Part of a small language model's weights: width 256, 270M tokens.
Each number is 128 + 32 x the weight over its row's rms, rounded and kept within 0 to 255. Layers, rows and columns count from 0. Numbers have three digits each. The size before them is the row's rms in percent of the matrix's.

# layer 7 attention query, 384x256, rms 0.0696, rows 76-127,204-255,331-383, columns 64-127
090:109145165118116140120066154096118119115116161192159132105083086134108061157065174136158163033130121059130084200187139127116109178137085121126181101091129121108130096099115108125128147191193139
067:101120210121133128172142106117102158079152105134121183107143175110068115053056162047076157137115134118118129135161149093125080066080162130107140074139133092101123170162151075145136155077181133
097:118195114131128137157139107134074131118133056160148147118097146146107132106134115101122147107155152074157037127080171155182128078101160156119085146085141159104132160184109107124100116108076121
099:188091123109138107117116147092086140162146125126120160158104078086101148101158095109082159084150100131134098137132148082112162124097117106184106131145116105118136161127110159145163099133182131
147:145099129072140103095092136103078144102116161140084121208092112127115139164163134100074122117116163153149095097133156080084123108137159109144110129164142090187117154162106103156082075134169165
109:123122151122148113098116124110074155061122129148079135131123151126097118093156122085072161097124119132183155111065147134109118158122137099104071150151121076154078195140139092134085108158097142
114:133068115111141086132141114082090155157106150198112132161091081158125150102147147144036151129158167176148149125090170123122135157139079106118144145140135121183141158123067096146121097104120122
153:104146129143159157166209105164160103122106153100144138081178106170162130133173127149190115095144085097094158122139102213169150114115088170085108088079171118120134087064138123104151147145058071
103:167149137114110071088154178168136122136128141128135151123125129062140114144156178170189138091125139129114099126132130131103164120092044118204159114117082114119127104137144136151158081140100114
106:126084105092126164110055125105113190121146124135131125127096099161126163122113091130026074175122143162139143167129139116111079072128093124159162102167101122178150141155122164187102130145122170
104:159105099127130130118128121126142115149124026096125087135136110180080145104076091178116187174052145199144182107215130122137169150111096138145164175118127216173110147114151123160148101157124151
092:116138177132127118135089173134112070166099124131110094128101118132044090121105091148094182168122161179141164075149109124112103130116157121134121172115110141160136170187166115127140152168163160
097:120093086108127098098073107152115122134121100087164125139099122152153163126114191083049138168146118125151117126149101049108095076045137137139102086188081152176123119137139151149098141174129179
101:099126073120116060095119118134149062155042051127179127143099132203119142199162099111107138112112141185120171120125167153169123125081096121117159114116133175192172127101022108188132179109112120
101:088129101118123062160099175141168133105119093221155130180124141113120132138083074092158150131130095183105180107171159137144110149118160122188127150078098171174185053181152098176139142166160186
104:112141140136165177094155133139123140119151143127167162122150115147146085137130109128142164110169145106115097135122159115172122120130239097139098117089163173071117153140140139133130171168093131
098:096101105128146102148111108158170138137074137136124139095179140096157132185109182128175199124164119174116101186135102100135133159114136135129121146152172103134148145096123127128087105075159115
087:107128202120158160141161134117152152131122170079082125151099142112069140091121116086124134070147103075147181174093151114119100131115097180114164152084160088106115155116138121169115043097145163
086:173116139128115099082124141113150139147130099105140084168151138127066111189122221117099181107108138114127111127111129082134161158113153137111075125089066178184186158099110191113115140053146119
106:175130058117095079114130144185156096163152098141125160101141183168146139150150104142116073107146207137099138131146124134099131081094047093144161139124107156135135154142118138151137105083093143
101:138080150145073160160137118156163074146130119174114053101191099148141117140201141171150138151116130085157131176149132124113091114137125110095182131106099080117154147109104101077164091117107106
102:191146078134125107134184073159140104099165064090171094099202139123177138163123163093148093167116148104118078170115128159151120145126057163110111097108167124179141143110153101101138150102084122
102:149122101139134152080121130089088140121158135067098112164134144166113120092136129102125134176115167113154140150139194113117122153063141084148123137155126159187106133155112081114128121122141112
102:094139102128136075115103106112144143137183156162061162170069149133141177079091151153158123138132096166086084162102106093109125094137113155120195080142111207148098171155110178189119127114103158
100:158112177141113159141106141113065149072142169071157114146122168081107151141070083074086193150114123108113133158164132091145101096132191125128111078146177164128153140132126122107108109109205141
101:122132124103072137099130113120094179127085071139095102147094122121193092112123160144176166124098142112147087169099131127147162140134078171123070146119145131144155138093161141116079123119144171
104:102062149155144106074120138147141103072177146115098125123126128134162102203188149095132097145115089115189063155087175146115173137111120100113089141177112082121136170063110098146117111128118112
098:156135084134105087168121119152137137217114178121115135114126105137140062088094116189138125081156147159127125082181069167139077124116066101173174197139156092100164137123108075086121167106102119
098:101182153143087128142155157142126144155143105149158149126083187136147153144073101170115115061161173117178127066119081096109054115095131153124145125158119152129169141116090118139135076164152184
106:074134162128151124135159163118097173117198187120132099158145088177110088052126098121101139164139114097182090158126096079097164125160118119095067112140153100078115181158160125093093077149115173
084:133104111096166161163083132185161120080148107163109176123120124193104150126153102154106041090103111116157090149111067100170129178102151124121140134119105132117098087198074199098156122147136090
090:120178141114131143102123142134085099116114154059145043141170160118133133150095145068145143088132180104119138094129111082146094097130158078088132098136076140159183131172118133102120111141156135
110:099124104114090133167121153106135082091112091094159167109186155136091125125068119106133151150117123142111168126185137171122097130116142159111120096077114130119158137152139163157138165103153132
092:184131127184142125117143201159116113140139126165168167136118193183104122211123093087133144141156160176099191124139124152149117131146142145151125110086134151107124128122089174161154164171116137
094:142143234110120117085078131156100099139070139157169080103161145158116115119124104158142115081061210157137160124130148074111102148158153151169157098120101210082093109185127121104144169149133165
108:104169108124126139132114121096153154129141108074166102143082157059138111071110099114153131181091160107137092105090142132133128118107150144055166120118125175131071166117153102127140136162124146
108:125163073118136165088124083148093130114085137144112160132139111130135104118138192164138144109170110132113136127152098114096127118129130142041157148132201119130148162085128062081152156120116144
087:150099135070116172100152108110079123094089145090098123173124117113160149125132088115111165140098183145168078145123145111091120134077103130111088114121138133129077190112137131125171114145167163
099:120168083139125158142081104143152157097150136160134130125135190115107129160147084106151145130089077099119130112096146149136092127133145091154158097111139146096140081155151083123105080161097135
099:153163107113113154198195135107156148173135144162155089113168075118169100140123138165215114122129105082102123125132105145105150122123153180118116147108172098177172173067188110101137159154100164
109:104219125111089137109140149118115100124114153097083155139116129150108112134059129100124104159088148147106158117141167172128108082154116143097217130121126122109145136107140145179156164120121113
079:151126126108157129143128113141186144148106123127104103141176087138145109129113100160189101069067111123144146152111091151111143156127069111173159157158124087156179067085127140162104082086108089
096:133136197138133099093109106122107071081135102099090135156137161121159125174146129126138200157128153139090116079122143066091138149157178166180086108188064153160167132163191149133137135125100166
098:070110127114120120120148139135117142098085156136137090116089161133115163138118156120104163104085088102130153181099137118123170101138116119079130158112154101118060153085154126085127150153155143
094:151082091111125140081152064155102141092124100093132102160147123173184143167153141131097145101145049202129115120114178084101084158135148083112120119162098180176180097173046144114130126102119108
098:106113164134178159130077112113093133129076105194140081141114104075130127132117117161107120097133124108154146197142151137210076080120201056112128132126059144148089108122045095144122162156163147
098:137125155124111108161130155136078097175146130128136106159149142134187131124139108166128138178113125169108159126129163173120179101051123123118079125111119115138148181126161177129137123161113099
107:179124103132110159155200122107124201109206139124120121147094173130071168096091070067092131141142152162109144121128130104177149115138124188147147155094157152121189169194144151146098150121169111
113:143125146116134139141063149162076141126095139076112158147176116149121116154164179094141113130108101168127151104107072178088132112137083056208163164139087156121134149145194169140162113129112144
098:152088070118138093133077109163120120161123119152140147132128174152135113187151077130095110119073127201098190159167192179123119164143088083123133147096203144117077081141161147104159180157143103
102:106129143141155103110124121106079156131157151084074114072167088114130093083110177199153153157167092140126131100132139105151119123153090175150135164172140062140121122116172137156118109101150067
096:093122168102135114117128129100143169117163181170109120149145089116091224105130155156202171112096168105135087167121105102108190106077116169109074097113153169148114097131137153099115149120158126
102:140108137154184113159112123161132105144076149160142085142101146143133084123172100142137121099170170112145144152113207167148132192091141150099168103128114164088052079113113087071145111132157079
087:076153144133139163131166088164174095084126141132189091114151151157182147068119107094121222168090162092093190142102193180107118130086233152098124067113105143109132155100102149126118123162116124
103:140160084162107137109139134165153035148116112166124198129127133068140128096134116150089126097098207106103131121079140130126150169205213150125159147092193123111164052127168087071098138167118146
100:164107130117127084102113110102158061191097100099148172141076128116132118167116097123124120142116154119130133130131101076138072152133089086132092141136115113167153138118088060118137133175128094
115:152105079119131130093113148107147179170127086154088111154102118132159155173127092097097101091150096178121152118145142032106107091110147116134118166185146097203170196138077104148099115134144141
098:130186167132145127106149134093147160068117184106136114170142156100128132101127043124119197129140125089130099141082109131149204142116160127113099063123140131125087153113068165191133164142167094
110:162062118095095096108131131074120060132037094189061157149063120136129135148137105105091108115144106138167099161136091103055088071149114096151097145146135162164119193114102074176103100117143167
109:117127173135147179126142114134134105084093172143144118079152098158122104108124159135162158107132109111107090156177152185139143093129106147101100117084131092089133084105162152122112170118099150
110:148113144130089069117090115131155072095085088191129145152137147201162078142153063075098144069107122192143166113122093147145142142022128151170163173142089129163163113106142154102127135132103136
112:114128071189143163112140151188114165101216110164143150132134111097127139122125136121063102133134159141100183127099117084098133184139184150148134126130148150098160120146117141123133146131135057
095:140098095119113149132074123118105093148102091147119214139095152186091147086130180146140176207093086196170105136115111143159068108123104108121156176124122098174112143154129142105121141124134153
112:109162107145126070148086142157160078079108155115161134125149110082150165173107074096130115145129194084126240111090103142125110151128146187097085123129125146121162189158085140129099102181127140
114:156140126117137127161122104151154139117228148132137160130113105142075127153111144095127167127132128142082153116085140101147114132080145177151156056125122136088128140219132150183121141089169077
103:167173100126141109164159110134142180118104093147136113136119139129097196179154105056121129081171122167107117159142122091108148140092088131112094079173137152184192118177115127152163154103182089
117:073112192119111116132118136126119064137065117082138158106116124122118029126167145177148129076121182060151119144172180133098124112088118141130088120143128148123114115120128106116076055112088133
111:154152136105120142125101152140167152097120179165155109130141138127157140115174090146169105196181070165112078143125164147181158144160132101115067106150065115086109068093121196139122167135183100
091:153099094135086136110107122130103183143127074145113144111158152194108110142113118118112143178079133165155109148153117092140156118061113114157146146134094075153137122158102187148090127143115130
106:111097158169150122152115153172178155132204168141173136112153117049086110154155104090142131150164140093056124159099125147148129128188189153132148095116165150123091165089122156102131088097132111
104:081175189097102106106173107090100076142051118147077119144100103170133203135133110103187122104122083130167100107135127103092153079092087064143044078161111108136119137099125162146116092116139136
087:167141097124133114109109133110110151206128086107132174114133117104103180115105134155132116136127136169114119125135106078097141135156088098149208134114121099153147119233150138084166139102129101
109:047191126115155104170175117078125131122097093079121112100100172151142105144121155196147149147105147084123098143129071138094147155150129083104133151127149132133136172107119090152225150145113154
098:198116057135126149077138106158077195132125096137114097112126090190054127138172109113153152102111112198095149099089113139182104119094088116134162125145132100131113163100139166102176180095153143
096:137117103121130085106158100120129100105081102149093147165080110167125135144133073098128167109111114106161143133135091145128126075098055118196029133158101129123142124113090122147103092077128119
116:083084090114158143140084108155137145144172174067154162157112086103199173108132173139105139111149098153129135086098147112127148153130090141120127145107127181045158156111172112083135108114137121
114:110120095113131133105131118105145177048199163102111082119135129171094113108124084112174157197122097122069113144154154142151178146071156067122099041146115134135139133111100157206131119131094082
106:136081157133132122140143120108110138134141184158098102114134083136105141102079120117175155145081081141146043149131094145169122100133108120094117139110070089109075154092153184165127125145113117
116:123094113139134125100155107156164164132152184182153088107166136154089082166116118134111133121074120119142094164156153094085166082087160177159083114181188132145100112131115195133092139124142138
093:152096138112123103099094120150071079186118061139107236143132109083184105128198170148104061145116202136157180126133107124069145134169080139186182158137149061130169109176095091098130143138120134
111:102146092146152166121096152125170179141193138111184143123119123100156136175112157202086112134101177113082200122141136097119144166145199155125187094118140111115126122133149123034136150144119137
110:106117082111108139160090151100169117115185213125101101097155189157225097089097130160117130092119153092111044172109115133172159167093135147128130166136117117080125133136117172089115127186110152
110:109156135164123132113123138199154165070162123128176113157164123117107134136124090081138097100175165133091159071088113162127164189099171196101178078121129153111092126173125175103102108150131116
115:089151080134156130152175117135183165171192098081145063119099128141135161156123127132139128134108120074091164117129143094116152171145147103117169106129123160120152133161126124119155122163164076
120:104112188101126116140104165126133087120093137092186096122146115055104153082156142085130091183155110113139111140179136122084154116132086167186153135125125128121107134169136152172089066147123116
102:135156102179148174105132171198155161107195122157156112141126103110146159179084120119126102160131184155069167084120103108145148153126200158157176086120108124140115125158090175093115117154136069
094:141196165171133121109144095144136161086152129132162102110091101110124186172139107087160107105101147140138156133150126101126073090117223135093137079171108150080102139107070213099121133153169101
097:126131163100161126100117101107175066103132151097135158140080099134146118101147147141181106177139103107102116180113131157098082139137166105126149124038110167084156148066172102106076131201091168
095:163116049124104104122095140132105172167125083171136177094166141135120096093138151123128134127115139087084077159146103127169146103190122119148239131116149065172132189187119117096159152094121145
088:126176104095094145173115122072152092111120130138060098169115152150073145128159091074106174084135084069176115171197119052131131107103085113173020094154100085105118103096110145142126122113156148
116:149136148152130129093098128146095170082150152131169153131098161119120139127077113128150125145123159136099116090073161183155143194125156161117212133123183192155097148130148089112141139105123152
094:155125127135163159192134206120108120072130171161105135150116056127090119083131145087121134137142099159172149181082109144124113102098128170153154118103150109049108148089160113077063101107171160
106:123148055127141123151154148146116125178140124142167170097115142140197134157138177127084096116117176074122158116101139155115110129208122153110179159137128154118173129209092092050139154113134139
092:146118114113094066116138106121115114143071117115102111147143181171148098163145140170137123086094142176187091077136143123092111112132086142178143175190168151170169094147138100122123145116091140
114:085099138102130140124139110108121060089107196122082131131120149154122130112109096122159123081095102090064119082139130114159143119085147107117085054129133145077156109117133123137057152136131175
104:072078167134120083137128112115139082074119183140113114131116098137123107078140116051153146136111124076121116223123094175156162139119108158088064102077129127053099139073075160143132104146129161
104:113137157142123120126059097158090146060186072122090098153090137120161120120144108107080134051183141171116196095124125121104138108097120125150118127104134134154152118127119161131097114077171093
108:104130176152163140136177123111128153112126151151147124176065084141141161121122113063133116141081132118137194223133113126145123157137192146116113134124106193110135167054118116093149109142176147
103:099142142111100106168110117080147121134127135114071144103177157109132098137143168114164142113132104095143108138114088155054151123074101108180062160131098083123166142078117188160095154165091126
103:109151122106116093114113121108133184110152151082129092154135078093142133111096109126121185178164094021092126124157072082138126146145092143110159118100174126165076193160082144229133126135082109
130:149135063106102139152159117150130145080208118206106147121160110146150044127129117097105107080118131055138152143128086076173178130059035142151159135124090096102162112195136150101130164141131140
114:182156033132083119153130102153139143080095156142176093131128189217076146115096116118150140142143114126147174137167184170164137106107080139155121134135112176142157142139081103144168167146171094
092:132092131145100109113164115080126129132131127101074188126149158206118145115126107141135131191100131150098131155142088104122112039081125145105125205156100103089156165095121163185154164138092138
110:078100212095137090120129138105109110116088137115076085131118172157132089123138078119161158100097074126158076175155099139129113124086120068122045115094100159119141111063124130174118125150138142
102:104204127191148171107142102188176179109191160192176145113126133124164092104113150152147139162087173159088099161096158186113132138161200126135149135071083143147098103067152148037156132128160113
089:120156116156140102110179159182095110064157159142162142128127201143119114125113135062104102147116093094145080115085102183120137166102095132129111134049112180126136133113174120144113127203094141
087:165202140159118107140179172139134116163169128131177139115140101114155089130127097167124102190106160123085176129102173200117104145171209100130139137101168122179109146140138136076134150129107166
093:119170112136123112136178138125142144149149077166148170131139144049202161108151143196135056180114155179132153128125182110131101062202131125106198120124190117147120077149125121102087192096122177
095:118130152068108092099119170070097088110115083061115110146113081097058114142103096096114175105095145120149156092177079118136165148130128103131107124169096123144100110144107102164093071162151157
114:175062113082128069117118143072082120162077100112083122185097132156078171159118130083103114118133116165165120107129113089118151144095132102122123138216148138127157172186120147154130119142186126
095:212138136120135096125127146157179131147119112108087147102091091130079120130157179109108156141129124086108151138139105147135095129113188121143201173146168060165060122193107184080101175083132091
098:159086072104143091079153126134041161093072124228100117195128109130097146141137131100104129090131178132148147108089105101154161087135146115095096179112125120172113175136097151119146117087132141
099:106118111161182187135119095195173105086112122130169118070136119137130117137178126107151126137163094102112090118174089188133152104105140128190122137139148101110087119108145142087070122049104080
092:139129065116130121157153085144125142134094068133108095116156135083131071162133096131127161162161110130121101105123140192147107077089106121136105172144113119146121084033117121146147134109126097
079:149110104109140175095131050135103165136237117116116118121146188124127148135104092149094124097114174086109166134139075094118109185161109160147101120120154093149192102158160124178158147147157126
086:149137135155179114110114097138140140147157102184100163134065058110164150084129118124136126094106116137096143105173155109170107096177128116115168186133134101140103077154015118051091173103174134
094:121165099140112096151142216112170130196076128112157186111117121121142102153148111151134110154086126140119137159090185135090114152168133133100220154091141143166110153139130153088192122199132130
095:185124077120160127114100085152137160183227148085086083109116081172153092189127135151111132062152111154144100153158078076127086132067065153136108099138078141089115103131113138165122108128103120
091:065111103127159102110102114155128151127125134113089160129119123201166147163137083091122134185136175123108120180108132114061118189128122189102181136137160196100137133192127159145153119147143101
090:075115150126133130109170131116136090147179120164141118157118117086111143085197114147158150114106151146188112096099091120094177135128126171128132129106109092077191118143145176102118055108097134
107:127158154129109146117110097133138127092160148126111105107104122160130117153118106121180130116078139115107098175115130213134229155117178140147118137096066153113147088068155097136074091210149123
088:207122130150138198133114071142178166120125117117127123116126123072130109099165184155104144162141111129066130134188154147186104097161141118152140194087118095171095110117092111103159178066150111
089:158092109152101136109160190123126106073140173147167135115090189146129162159092147064132115087088161106126094145142134139108140141134120095120109117150108170183112144090157078155114105154157171
086:139159094145121081179113125133059094180030159144099133124132131209155136096140076144104095184197105111125127138131137098077111157111073171111124125158120186126107172174119178119114179123110117
086:183120130150112160115137080108094188141152116165174121143152212134172115133103169111152114137172188155086155117188194102147107106147124142133157121176155113172165122149143061115150122093135085
090:125165138141137118161074118138123150115100124088083184118147201174208102115140102100136132112132142120144185146135186105105130170078121130116171172165081181171128156159120119168150122171154130
079:129113122117144193141049091119141138132173173135163156095148109124163104142107118139155084157113119156054130145180154177114148107174094109152162126072110093099137123104210103136164091096102158
083:207115026117153073118161087090119110125071138136109142147119127185101127129168119132091124134133144123119146103153177125132112107150139156124079166168097097073094139170096131132119124097138154
105:145060164089112153162111118129119171134102137111144121115131129130115123116105085119170124213174089133112184137109112158122109124131138142140087093134153138111186110041198105164088133092058138
094:126153123120146119111134165118173113139158171140097079127173092194080097158146187137144136099113115176166097178103156128090186167096141150086086148111132150078123138092164189097125154156121110
088:144131114107147101116129054154134094107163114162060076116137152133087105154103066091136141092119052140135124087179134089134133073106035122150116149137092129113080094136096114141087083121141158
096:202142089136162138162108122160162139115145096145102102087137114108182096139134175130139120152147092103168118133231142170118125110143137107207103106147147112133087098121118124153131144115115133
094:114193122121117170096150099163124157111182068105137175128147165059152077137158118191108080148146192139114177117186071091150080108138189132154144143102152098163130122147077074171137175078154136
090:127133187108112206089098075129144113126185101102118141117143168074135107112158162209097106170119148122139211156150148160177092144100176100135104090139120122086138102121172119150106087135170140
100:162147140128123056169153171095155134118159102126120117103110068116083185068103137082128134101153140132125120114162146128120145135128129095074148107125132167181167147127154127111128132135125140
079:167098115142115159124181137120142140161133112132162125112121133133078126210170191112115139108124113085117093133133069190117105169141156124145125105105129104095138101073135090158185120167124140
087:157117177098121149067107151158152087135140128116128129155143187101149105142138117173130091163085142133128141155155164142092113170086198157164198161092106150121101130195183180109097094158161111
090:071119152156124163108072141152132130109081171174137138169126145141140103114111082154196090150165185122094142150126174126083186163166158140121137130089094114162092149057137132113161138130111145
087:144135158145106181099119112120197115176179127156103136126113104125113151143158121123098125114061180078137158175117176141094117148142177178160171081095166172113114115155106169129129115189188131
095:130156048122111135086087075126128103148092179182164080143072142150138183183130054130112117089088171114131135140108192119074211163144123143115112093102063200100092106095195136130119089219150119
097:119140142134126102146091164151160104129112188132165084129100106140116199121104149172118107175113061126139087195047204165104202145171182150128146093098069160074089101142153153100111050135153126
089:128156126108115137148157154145132101107152078113138171118172116086172078123158226131120084124130107154127134093166148125111082100106121098123159210126162093188064155137120124101112167033130134
090:137145081110099044135068117088115086130082111088087095138109118167106131102111023084120139108092140114195112118156132115125147141137086142113102087202066149074122139171100155140145131151142092
083:150082198110125145072140180112144129092130103152203162109162144146141051170135194097117126188176116130147120150139125107151078070125174091130145167139173040222138140089118108099092128106088121
098:071094132123114133158069121131153140143105204198141095124118088147098190191116085113123138078142068141127134167148123132115161115121105153150091118074092147085153163058177130149142082118136145
085:180157148123062145104181143094125148151166128085157168109152162071106165159127141165105141180159193137094198087127112073151046137158138124165176147109177083179136140210121109114108112100074187
103:143080119137123137185127048109100132151108067111128163096158141109146156071139129118091161110175070118148166116137149142175072146110106114140159147157199118116170133167111125155134168070118089
097:090111143111131078165117150141178162220062149110106088114137104128093148134148082140138126142151115112119102101081182121104174135119150164108147079150159215141139108093192212132128118118072151
091:104119103112128061157156217105118082076098103118096118129147126176075174111170085044126096083164095129142074129104127093136168146177083115092065120177071164113125161060124189150107114164111110
107:127054133126135123170149150135099117181058090125153142119151147173207133117133102103155123174175123136140111120109090147114104161107072171080118123175136162094148148115153150164159120135083097
100:140169140119119155100116081128132097120096110119169140157094148098112123128172139179113140123089136111125161153169112143128124124180156079175092135105142129127128148132143112123080152172207149
094:175074120150104153181120139103163106145072115131113147123112126106086161124143097046114140115182132175092113096053162137080168180148137187087101124119154149069160120093118138157135085162125117
101:118106102131156132104119090149136142132161100120121095137096111166202097151135192151164108161104140128090139100092068152163066085146125137094134180134130137075144128169103156095107128110091150
090:113119091095106157173163101084149160141170144113150124103121134136064114143123100085131144207126142093158127139127144134092131114062152155161168128128103159111144162096207152173146109080100173
099:157128116116145145130123094117120163112176109133141090134146072178098096165134208132124120067104187155087097113156097183127159097108156138142095156128109121125201102113141112074181044149135140
079:163152118107051078153102159107118131158095147123073122075176085056095100132157140155081175130139113147094151089176152126153153090167141127180172099134123105109078111137092096147124216059123122
084:116106048117153088161097133107141079121096145124110104147135088169050131153125122115186156097116075127148087115082109115136174162078109155128084139131087090042092158131155153167112111104103154
# layer 7 attention key, 128x256, rms 0.0658, rows 75-127, columns 64-127
100:131119127180163110082138174165106091127151202166118105142129106160087109149108088139155116148103145067086096157115048088137123198127092143128166101102094153105098114160126143152174081150095097
077:119151056170159101065180132147147171087132133039171093200115118182161166074176125106130131117114102079171131123127111099135087157122182123115123148150144111110095162187086168081097067130110201
168:111115090200157154167126120206184119152120117118154088095183118147090081120113142160166152164171098101114099139149155188153137147131116164132118093106130169124126086123130132093133133073084072
106:048135179130096098117087122162109160124146153117141138137155148166128078150212126178143142154099092159157194167170135099127118166093149109134126109095082162050135078087137130141146152087184131
074:137190121101138197203158072120139084070106082103103084110176184070118105143123149083157156117188138192120139103132188125072173152148165151144138125096126151144086068112154146177098169141115147
061:083148142093116162142146120063179072136094096117109096127139112038086147128162171137160157136112078109147095142172179145133144117116142158107125133091160175089080112066094105165136153160134109
102:154143106157140164164111085156147134137115122158115128103185103153167095180144177167171078181121090144101134136123190164178106137123137148141168179113095122059117082149097157108127132097084115
076:118124156136067227146113115089154127125143155125165144140164135043164106108068180196139163132174161098087124076099126117090175132195160079090127088110160130145117137097162118090123206106151103
072:178172092107082078136124149097128130135106103159135119113101136136119113117106113105098155166125174144109117140141126144088141165140159060204121140168135111164139175131128079139161077070154172
134:118150090144112120111104123163135102143170130098148082067182126157113136120096143068143146122127149115129176101134123129121141135114141146123109120151098169130156089094073115120110137142094096
095:123128069170193145110169071181177145139152104138134128100159147204170082139165128127145123105152066091193101155125061138187072113086119163124118129118107126082124127128073088083162098188127129
099:132111159124144152147114138101073121077168166141113109139182189164124109168100189079143150125143099121112188147081133067145100064147156081128168109128104144130123138134150110130152106128123143
099:057133120157174139130070162183130157091082103122109126149158106102111122125189218179158106101128138100137129154145170148092105171144067156124122147172113106122136087099148150157122098093073165
097:162136096155179127189191130169191106120136114074105154094167145200082146140089108140141115125131095100134158126131073147135056161116055132110136144136140136055159079132090121139179107137135083
099:054102180140158130124157127133095112142151145129186147118104115122114146098129192140137139074125100172111125141086077164107123156156059126172148118144123105099153145135162116182166110186135123
106:142150140142076154154119206105106129144198121126124169127099105136156149105096169081147091061161166092105075150107153082133141117157116184070091047089141143115116117115101108108148108120144112
113:144169105108105084125113128112152153061120116154063117138105162100117155161147091075089171161090205193179185146109158141089118161083120115108126108114080085148113115140140081163097156137122164
091:205144149121102144106163149134107154080158117138161102129075072101147141147102111082078127158095106110154147113141147155095103060138156142126208169192082135140166156133145109142111107144143132
097:158165074146159115090142124143133112109122082076136102125143154137102113200173154118110136138131164093137213050173091129126089180057073150104141108198128110137129109131066099045193110168097097
091:081080183122094116134122056113051160127129151107215180071152066116156143164102155152164172153165132171073114096126105152149147146132119143113162154073206160100174144118164140119118190107126119
098:111059096095176144075160078132037186166136160068142113147094130115165104108130128148115116096108083137166132142124131096137117106115147136171154154178131097154130117113153123096118153170159147
099:171145172102144167065169153115094095170074138082112143173045134128126163132116131166136146150119130129093080129142158122100153163143142079175105164118188119185148137147147114131151182147163175
090:115102133127123112108078177116110142185134141174111154149054113149133165123134137147092127127098167194173104205141073112131123107156156076162162160152116082109123158155079105166094081161166150
087:119109165145105144206109145148154136127098117121163157110169163077078141174117156151145167142141075142068116137145159162146111164154126113116154116092131154154154106092135117095126186144106118
110:134059031154116121115149077144165173140124058143177168092218184198135147088166126081139161062175128142117200092128128148111156148094098189146098096106115124128161116123079144113127122117068112
113:128111122125138118149106146101214130099114199148109170159088137177155141142109123111097200152175126181126095123103127178176126132099184191075119138131116102130148137138102173170120138145109129
100:217165110116135103115195110088109159166195117157100148107169122181133161145096091112171097140098119083110201106110092168148127124105154141150180136171154149100106134094183115091142157112113099
111:142157168109100123158172127149117117114099107157105103098090079163069161134097156110133114180170126132132130176152122136175073144102144139144099115095128169079197135167079134141163157152149147
098:138130131127159129088087084162105151132107095114127114136128110083197109098176145162085086129124105165167129147161250086131175136183186096088118128124121147144166114098121130129121158189171137
093:098101077137161113063168094173161136043111171160154105157124159157102129135200087134111094111126114102099126119105185137136150090138190114177111143124123155105137121143090181154182128138155102
107:150151107127128101057164082112130171046119101123059127114130141102164113103098111151178152129136077158157105057172089127207129123161125136138111103093129124132193050189102159085119164125089149
092:088151145114128080112130129161125121056137102083105122143095151166090100141197135108089133122092108070179079152117059101121091155124107161131098106149093160087133118133108158127121068124107112
098:098106090149165161105094162121181142144184080144097159167094143140064103190206126114122150166129135160091207122117122164140187161151181141129177152089144136080106141152168172155159158145153129
101:118146135132080156109111112090080163121121140123161152159101080116142132101109139084130141124178208175094165144141129136107148160130110114117137075072104122145092131159148104181121137125115140
089:092129138127177112072111132173144136115133185092137181143119160126124132133211176142090111120114129092175099154097094109156087092098117172195154108176141065072112193159122184105125067144140169
099:100135045155116116150167104117138096172105117145092123144103121202106132147134123139152138080117209063131079154091049153138196139083139126120130117112152141154079143124096102121132095160111127
107:062077126135109146113136183135153097123128171082090157125147139159129117216143083096144179164176152176095131077088122113142165153133227146082157103078092070128141106125122168139101092109107094
094:164134144102177167049091139124136141155162112150114180122084108048164151127086139122098066146104166162149101078146166083118101175135141075161130108167098162172120066134145085181117129135128146
082:127127139137113145154094089085097152124117101132115109055122141073082115098102137139175156144140132133119106123142112191172143112115069163117123110081089139107123055042169083121171163153108135
100:142096130164130095060111145116162135133128136075135119112180082214154121179162127096147071069152170143122146144127223108114099151150153164183163169133140143148130116154099166148140099123105160
099:128164127102089071103084188092114189108131111127123120136133181108080088113129119157098127162165175140139116138116089121145094121119149089094161147107146132106103151124157074123143126149148138
104:135097115154190146086089142130179161151191135188143136137164159083163133071151160174165078092149067108120162086137156064093084115142119157206104096151144179106150134145131080150120142102156179
093:150099178069082129127151118097064108136134129103175120121131093154076132064140147138099096165075067121129145079145137095120094108200149138182098112127102170166167132094093152139113122117166141
107:143138121108114140123089163099166144127115130155101144132139107166107162168116136107131134080147090127113077164092056183169200138130134139136139135088128133100149106107136151105103169069106137
095:134157089154110129089151133092127084142108050114096162125090100125176114168111172162168116114185072126080096088139109140136119133129078113159109145156162166134178096088139115145143099127117116
103:080144127116147120108076121120125094101149126096199143086140080139103121158117117133060115103085163091131054161109070169093085169156068121137123120068107138145145115125101142125119120120105095
103:076118101145145152116105138165175119126129090157153140123173163136153117163107062186144179130097139089145145159128140105136150074159125102140179135135152164139060152082189145148164128134116114
097:147129134086100107131187212109085143105173081140138140111080121099097096149138126156116180076131163146095121126146048113131128137186180173153113124044121113135172159133172138114132110064131089
113:137158194137127132183145100153124128154131146116129180142150220132116111066118120140103109121200095075070106135101134173161157140098118105062087119152154112121118122119072147117148174122122120
112:139107154129119128143156095151093137132112076132150108126094189059119112071169159148110098105132125098111132143147161118170109121102077160087085084165151140084147070127108095128090096174089119
103:083112107132131180162149167122144092117161156123145147133089102108122138119085138139153125139169164138147117147054202087092101091109109132117131121153097161097165160156117101101100169134094187
094:168140072092141174138164157147103186152139110128147127140100119104164123087107066119070143077142109159162135113173149129141194107072145120106095169118127158087128139129137089088083180102140129
087:146102093133085124138128109067134082160128122215128130115072084110085086136090087121149158111184129144072111132120163170107163163138155139111093116120135151109061065113125150141131119116134155
# layer 7 attention value, 128x256, rms 0.0518, rows 0, columns 64-127
085:152133134100160161178130111150100129127205083208160098094166111140142146091147161134128125182107103072139163160170115126173083125118076145079100138076112103071136092106150148131075151156109121
# layer 7 attention output (transposed), 384x256, rms 0.0486, rows 0,128,256, columns 64-127
090:127141086147122100124118162100104117135138131129143173140105137104144174151121174155123113173145113110043172152161070120107162089120207113095161161104125141099094109120144136087098097113125112
085:155140094071141137123097154168136122168106063143123164112117103091126153162158126101135120187175113097130181080104150126130101169215211133135130128171154174125143109113145133113108083089151107
082:111147088133075134083188160144114108074095178134139145057062150193141154085119098143169101105092127124148117186073151151133138171118139081116124085082131151175134179066136114187138114145120112